config.toml
tie_word_embeddings = false
schedule = "wsd"
max_seq_len = 1024
Each number is 500 + 25 x the weight over the matrix's rms, rounded and kept within 0 to 999. Layers, rows and columns count from 0. Numbers have three digits each.

# up: layer 12 MLP up, 768x192, rms 0.132, rows 323-354, columns 0-95
# down: layer 12 MLP down (transposed), 768x192, rms 0.0333, rows 323-354, columns 0-95
up323:501473458532511517524499499501488540541500498453543557533533502510519491488482495479483480477493517490473501504478474505492524496502526492478519511499493498455534533528506479523494473500488483493516525500487525503493504548527475483499479488472502478509541530505547479510528479526497490508
down323:518502486476507526552543535498498510441459502542485499515459510472489519492524495469528548516508526501468510459497501487471474519508452557504476495509508467492556477502512514504487509504494447483499514490511504477501497491509485486457509572507525512504505507469486485459438528497495483504
up324:477536484458513494508523497549522505497480524512512529500525497445530531513503460493505490501495490498484476460514508482466504490508492488480480537492482481523460454525493518512529521537494498505535515469488524512495528472499546485504539503505500475490483532515499518533513508541480528508
down324:483551456514500485539510502542522536479510497517511461471528496531525531493512485485496556504503554457452475470488512451494479536562493462504471548511523542485491485479502495527502504495517512482536499470451453561470503535511535515508521499480480457478498482482526539508457524489504557512
up325:466497427504535512482505531477491483523497502489510520534471499484535501452476508538530489466471461477474490500526463516489451465564498459474450499481501523511487538471484453522512495446486535558483546531495498516524517540544436482511544491481523536477530506562490499519516501531511451508
down325:495482502547505505513504516488464473514465479496492497515474505498500484487498521483455496530504515479512500536462513493469521473538463475469490531540558525505526529488492521484475464483481473508477508489498479539503535530474521511519477501494513515523505499557505503493454504504509491496
up326:452505527547540500492555503475513450523542561469532506519500523496490512460546497510489489497474505501525472519519493517492496455501572520482474513499531450512487502477453458494450477448523440521498505477500497528579551505498489456492481528503470525481504510456503544466467490500465451562
down326:479496505474506507562478417497527475505501533476547518492548557474540486504491521520479469487538536447511522491521509529531495534492495457468547474500474488520505502490449477522487468428532538501509494494516514527528508494505509458532491446502469469457514462462511497471487495515458486519
up327:526545537491518516477478508520514477566526459503523535503531504479503497504486479479492467487506531515457464486514518462517485529495516525508499485511479517505505474506486543525528515488515525513563502484469449518530511496530472498522495493472514479491435551463507503445534534517531499537
down327:511464568492522497535532493506466508547523501459509481488517533495519547477472455538479496499517532513511513471479503504493485440536543515495475460505477519509511489508512512516522509504503507526499529520482455459537478521464459521496515503516488508519508460498491481469498550490475449498
up328:487471481516498508523468522467531483530531539474545491495492511512530519504488516503455515514507518502455502533481486539466488488474473499496467528481494470498529499501522533537498501538531530492493528521513491506495520506509501461505489512514516467472520537490537537508517517525489528533
down328:520504475457420489509500472489493531510475523525519495478511524521504583533504502566522495493521502535506451520508500504509506475501475495515537508492502518487490489469520525483502511514503505520482490514462499494499487517503497507462525557534514528465521552510486471539532462533521528487
up329:489524500500509536501500523487509523504491471516532498490429528474476513499497500495502511510509489479477496503481499491534494538525441521483511494458520542502503509491521497493498507491474497500512500501486485503510504475479527530488495525512525502460516495488507483498501472501493514463
down329:516501509495514517526494478508487476483487479465465503530516472501489523505522508496483505485513529523521487469496500506483483485484520522501477543479504531499473520494514499500524509498474482528515514506506528489508480467487519487496477496492496522512439505486479530514543526485539514498
up330:475516475492530485544498473497502495515489478488510509504506502523492483513482498494489500534507500530456505542478521493529513476497491506466512545487501502472503472486513519482480524475485503506493479505495501503506526514504497516504499522522506513476490505512501518483506487513484495497
down330:508505505488447496506515516500507501487491498483502502494516491502488518470495519500489491512483481517472513505513514506503496494501512522489496474507476503491501501491529508509492506498508465530501513472501490482504500533501477525513501521488510532506496501524505503487502493512503486501
up331:505502517481475537491495475542457442507490534510524475506490465509482510506481502467460507471549508527474516488545472499512536502470490493499439507522484480473495506497483505522526509497508508498505450458514441457480463524507458538483523540498523489513472503490472493467443528511514472543
down331:499493491442471510517485495464472440444532499488521497484508504504467549470462477473483475488508511508453479505508539522539510467559436510501537503555460518490520493484508489539509475493440464497509530508526466490481470508494478426498499464487488535453515518459509516506473508503512507491
up332:494510466519482506482494504487502483495481496486501528493522507536458515526516494495482497515533554519439541553474535511537499516532543481498504490541542488522528497532471470470555498464459483495453473495509500499533512528499517508516496507490513464482458467471547492461497499568511506521
down332:498551493492485481548485462495513518471495534484536508501495488501481495520549471527483494449547464491490509549487523523538504523503470507500528478490463509523483493547492502567549472493482492548497511514496501502448529527509532480501502509489497499513482519475495484489479471513529556524
up333:480551527513523490517486495489494515522447463476510490489488478497536471518463549491505507451488529497484538516535514492519496504503501498476482522488505489489487488504490487503541501469473520473459505517508504496529517493480502466459497480575466525486523499527507487526524457517507494449
down333:507490480520498474492520520512482511509487500479519473488525493483480502528502512481519509469510522490516506421550543535508501493530478518522468495524545513495536483475522478485509504485516520504506509512509512498509502486458501498489518483524460501516453545529446463504504526526463513496
up334:497517495480535519548461529525509489491495495528516511541483486499508520544503526505480417494515532495524478537512501455530470517484482524512503472516437482496523459458497524474495512449468470478487538523494461516507498516516497499456477483554556468529511497525466462493564525503497461484
down334:493499503555569533517450439479509512491496509509504450497477492512489524481477491523513478493537501508534436542504501471514477500494515477510505484488509494494547527477475516511544475489487497452551463503489476485468491500496522544480510486521510529539499488505489463478509519530501521468
up335:512479512473462482505515480535507528488493507536483497485523462475505478515506521525507453438494509456504509538478492522503468504477504503492467494506514496528491521488503458507489478528502527497488534518479473473506499494499503541506470475491538535486504469456494515550472467480515514508
down335:514473520509533470497497465520522482478496488484491522487498488431519502477512523511512500524522514536513520463486501454503506507467486480475508509495528502503513513522519491486539504493502513487488516495501535500532531505474493512506462497509479493496497497501506456516466516489491514477
up336:497485489518530507493506498522550518496499496503464514476424565502498487513458475478513500505523527449466502470502512497548540475538513493462469477505481536517519483516442460514503505516547527507497517471503451488504505536501442525477519524534504474461505492494531535538492476492498518526
down336:488499473539498492500499485506506467485520475519476520504491520519468502529483497517480497449518541539481524490578515497491520479500535504563465480461511503525494511465456474512485479479497489479507486526531487515553451478469496460522541460521545490493523489497547494492455491504521516529
up337:453496486488497509489509476510480511491469499491522494484510512524508518504474513480517521488497482481524448496521537464485528491526536489475525497499507508492493505513525495516493518530497514496454525524519483494484501515502498516506511513459499527493490480524493479508500514470511469511
down337:476481451475507493484477501498531489532500509510504462500520518503504490491476505492508506464491505478492469513514498494479514493493531520477507495489494530504473520533523513469487490465509495532538500496500537487470497520502473499510493528515493526484502492507488486501486489525488492538
up338:494489500499470496487516517494502477500502516494440520544458447527482495523454518500509440512462525446502525495535467538486478472463487543529494504535465475482525513557527482518501502503491508504513489474512477503476514517475516465509531532461491515487483481477469515512476492523513506531
down338:507486511543487487484535494513511498511478501469475514501499531520510504477537515507487492500496513508515527529509503518477491467479477504501518472528487486527482498528519519541541546475485519466420506481507486517495470492508504481507510502497507519531498510508527521515485482490475478508
up339:518520479512474508538477508505496518527515490515487483483492519498500526509466536484502523496503501494475535504500511513457524471485509504514531499517465503505492505498477449526507521469517545503503490507516495453575511492501502486479511487437488510522534539483533530518476504428550533480
down339:516494463463493504514491485500508534482481497466478513511527505436509480521536505493468489506470484525543473483509526528508482499484473525521506538529497502567470480526453537451468551465491468498507503528516513505492492504497497486507500511485495470515486466503506530442464503533483497497
up340:497471510507479475493493506533483511499463496509521543485513496491513470472519539519498500518506502519489488471487506489490468473515502462476499517503494500513488489498465464482495492509510483505503510482458462498480492500512519474489512485504496482500509477504506543496513513486526507522
down340:513461483456511510488486507532498475504524494492491502486499493468478463482497513494481451483534509476482512526489486510519508506497505515483535493526497557493513527516497544510476493445486495494485491487523481484490522492507497509497481480491532540502533470505473511513516496548505502507
up341:489492500457511541481513486480491513518552514489515505486456513481534509473555488509487475505508511489522533486487492525524504542510508460470484514524505496498505520468494484523528517540496535513492513484485501482474512490522474497488500516490526499490499514495567484487512511500510521526
down341:521473519488516540509507477480469494533480499487516473483499514436515484453532491505504512515515516474478506502484476493539529524491441474466489471464494512485552510510517503488501497508496494503517503474530459473478456455475507531514514547530506489525469491471500499513526509493525506503
up342:550465502547478561473483507486535524486467485486514477483581469496513489495513517511493501522485516515511522510572489496508493474523562491519513546499521455510467519480465504507490526462495487481535476472521497480472525475521498546521509503490476534492510492533527468491509487535500541546
down342:490459511528515508494538510503541501500467581507544510466523456510537512503532513509491507524563494472461520468516480460491482510561507515510449501498493517507489515487470484512503501491539451455512480507497512485524495518444511457570499500506484517491465470524527529485488494461499458480
up343:497550496519526515411517514487525552501529515465471484512488507443500501485504502517539544505526534513461501500486552545507558429458506510494518484500511496483479469479519469552444521446516483464488474472540507487516495503534483533481490531436520502487522553506495544481520548439523522482
down343:496488510515489520495470526481518522517506455453518501536506499460488510486528527558466531514531504516504511433524505481545524490488540480503483502464531477574516475495464513465496520482500522472518478501542550497522481470496504516500476531494461464509511511495562517485517476507508481526
up344:518516441482474512480502523507454462459511519478535496484536487483473524477552492482476426506517520528543466514533507477511491488496506527523458532504476487531510463476520495529525506494473464551467476523518441478494490458488449483462509536483532468555503504482523537470501534509527511516
down344:541451512445480494517514501500472497520478490471546471563499503421531481530495508482520468506526539516509516491524456488505468524518519517451487461499521500485495465504477473487468433473531493512523469540499526454503461501513495508464505509490480472481471553505475500484507486490480469511
up345:512495527506539513420492496503503486524479461535492537504480473504496517499484540489504524493551533471452455502475505471486477484521513528522494515477436474519456493489479485482499508465507477521516486532509485488509540485489456466528511531507512485502516503505505484472506478486501505508
down345:508500523504486501502542486498485461510535480509502525534459496508492491540475491462484513448494480526505541440469496496550530514518501527512478529514487467489523497549526463509485537502486462461555514507469495513497552501492516529487513485486469503514438491541491430464500504478555494481
up346:509524505490490492501483528481502524518487496491513503486489517489515509494507514505508525518496522499461513481513503467484467517509495502513523505510483506493512493480488515500504504466496471487494499499483497495491515507489519501533515507497506515479507486482487519504531517487519506492
down346:475499498513515505462495480468509518496505496458527512533506518486493490493476503521485475494515505490513510452506496479506502490501486484507486502495513509512496491497516499484483502513500504508497500468495485495508493495509487527486482532489502494518502492501464505486507484488508494494
up347:515483496487472466462498508478513491520455504498500485522501450500528442507534499527453501491476522470432479499516544476499512462514520484454466559487539476499488479489484557504482542448532510504529516515468499505486518499496507494480492500499523488430532500510501492537535471478488488534
down347:497506538497502486534500503479485479557492511501486486494528486498522489507514552526505500493518511496490473492495564507461491433503529482529523500501479459490466467535557485494495456527512467529509524502466501537513536543522490522524505459502504499566484480497519472502523496505423460483
up348:497487477481490551518478467495517525504487492471520527467546493513488487444483530508489455480496490484522514506533550500521493513497525518515518554510536444522523456495476488513478498470483498528527489496500447466469507527511487488481513515503503471517489525521514484518529520481468496501
down348:503512534501477461495533487534510463469514509495499495509500492465459509471539469518461490511534508460455452495551527466509481436510458494488429486514456458492514473473468517510547556554539454498520551456489499483523489492482486503544512521484499520523453501525473460495557481491510477515
up349:497480481517541548413448511480497499507533495449493513483501498524443521535457508531494513512529488463519512511480446493517480544517521509465498526557496490499481571511494466478518459493509493454527474484482486470452477522542502487466502525505476476522541499510496486505470513500483502513
down349:479493536552545511475525466523512506481489427482481484475440489538477538516475505533467480500503483461437479473501515511471490495465499508489480478524495522449411537521491476518493403475468474522560452482491462515465465506513499434485503506503480548477393517542545398496522526529464488514
up350:522440480527506450518494513537534468516507540504472503520426538480475502524520494460496508506519500479532492508468522507529487492500516535498447454520513472491477508506456519522451466484511511485507516515503497494545514513508473530516539477494459509507476477511487480490560526519508504505
down350:487546499555478479512498485486531483502542517453492482534475529509526517479461488490515529498475489535527509471559532522504512524469509481480503475482500425481522480473508538525533470487502498487491488472488503480513519520530521506513494478501511516526494507501488527514495498500491514539
up351:500514510499518512474503519512496507503501495506510512490484475491490492494498510499494497505522486499477515521487510492509509478465540515509534504485517497501507497494480492476480491517492504478487490495491493489509496479508482470485516481462519507470497524476527526498485466465500490507
down351:495488531509477498503496500511510467522538501485478479479520530467521540505488476476484504507517487473496502494506467487510491509508514519503484467519474523510512505499481493465505499486537500517518496499500503498512529525488512498476506514510502507521488470522472489488494497513472483473
up352:506534469456518496512501525541502451498490524493496455513499497494533433486524501505488475509493502495475530489509487507510487507521502506504482472524510579493486511516452493489489494501463496493478492481551513479517487527474455468457522475487519471494493476480528494454549491488495503506
down352:465501487562530501486501497494517507464475515491487516504523510491522515500461488533502527488542497508493454459491516521509508516501523477499473538496539498515516508526502518465504537489512484482495503483499526523500487503479470529551537484490461499491500490461510509501482509461514506493
up353:519502507492505559503495506505505480517540517516507551488532511527487504500556511521526507463510425456514510476489511499455455495480490511517498472508499457501473535528475504470521486500560510499500484467519499521467529517482512516489495525493502520537572537446483508514496505499511523483
down353:484506471461457530521503502504514498476502489467471485506521482468530508486507445499485483510488515489475495486522519497543483472479552509458510501488530534508482527511523523489534505485478539501530536501460507513449501481534495504494513497526511530484467496488485493519530529542482507471
up354:465501494491503517494493495505478486493480496504507526486530500517487479543495509521507518470505519493513473503499503469517508486492500506516506470501483496499487504484520482491520516508496495535516499485522492510517513525509532511494473512481485480487489479493509485510494526488526528500
down354:516511508489471501491494501496493475501487503496502520513501522503490489505506507493498516500511498508506502516500492470529519477506480497520522509503488518515510487502488506503515488513491484492480497514519510476509501501482525506486499485503500498505498504500503480489500508505539525523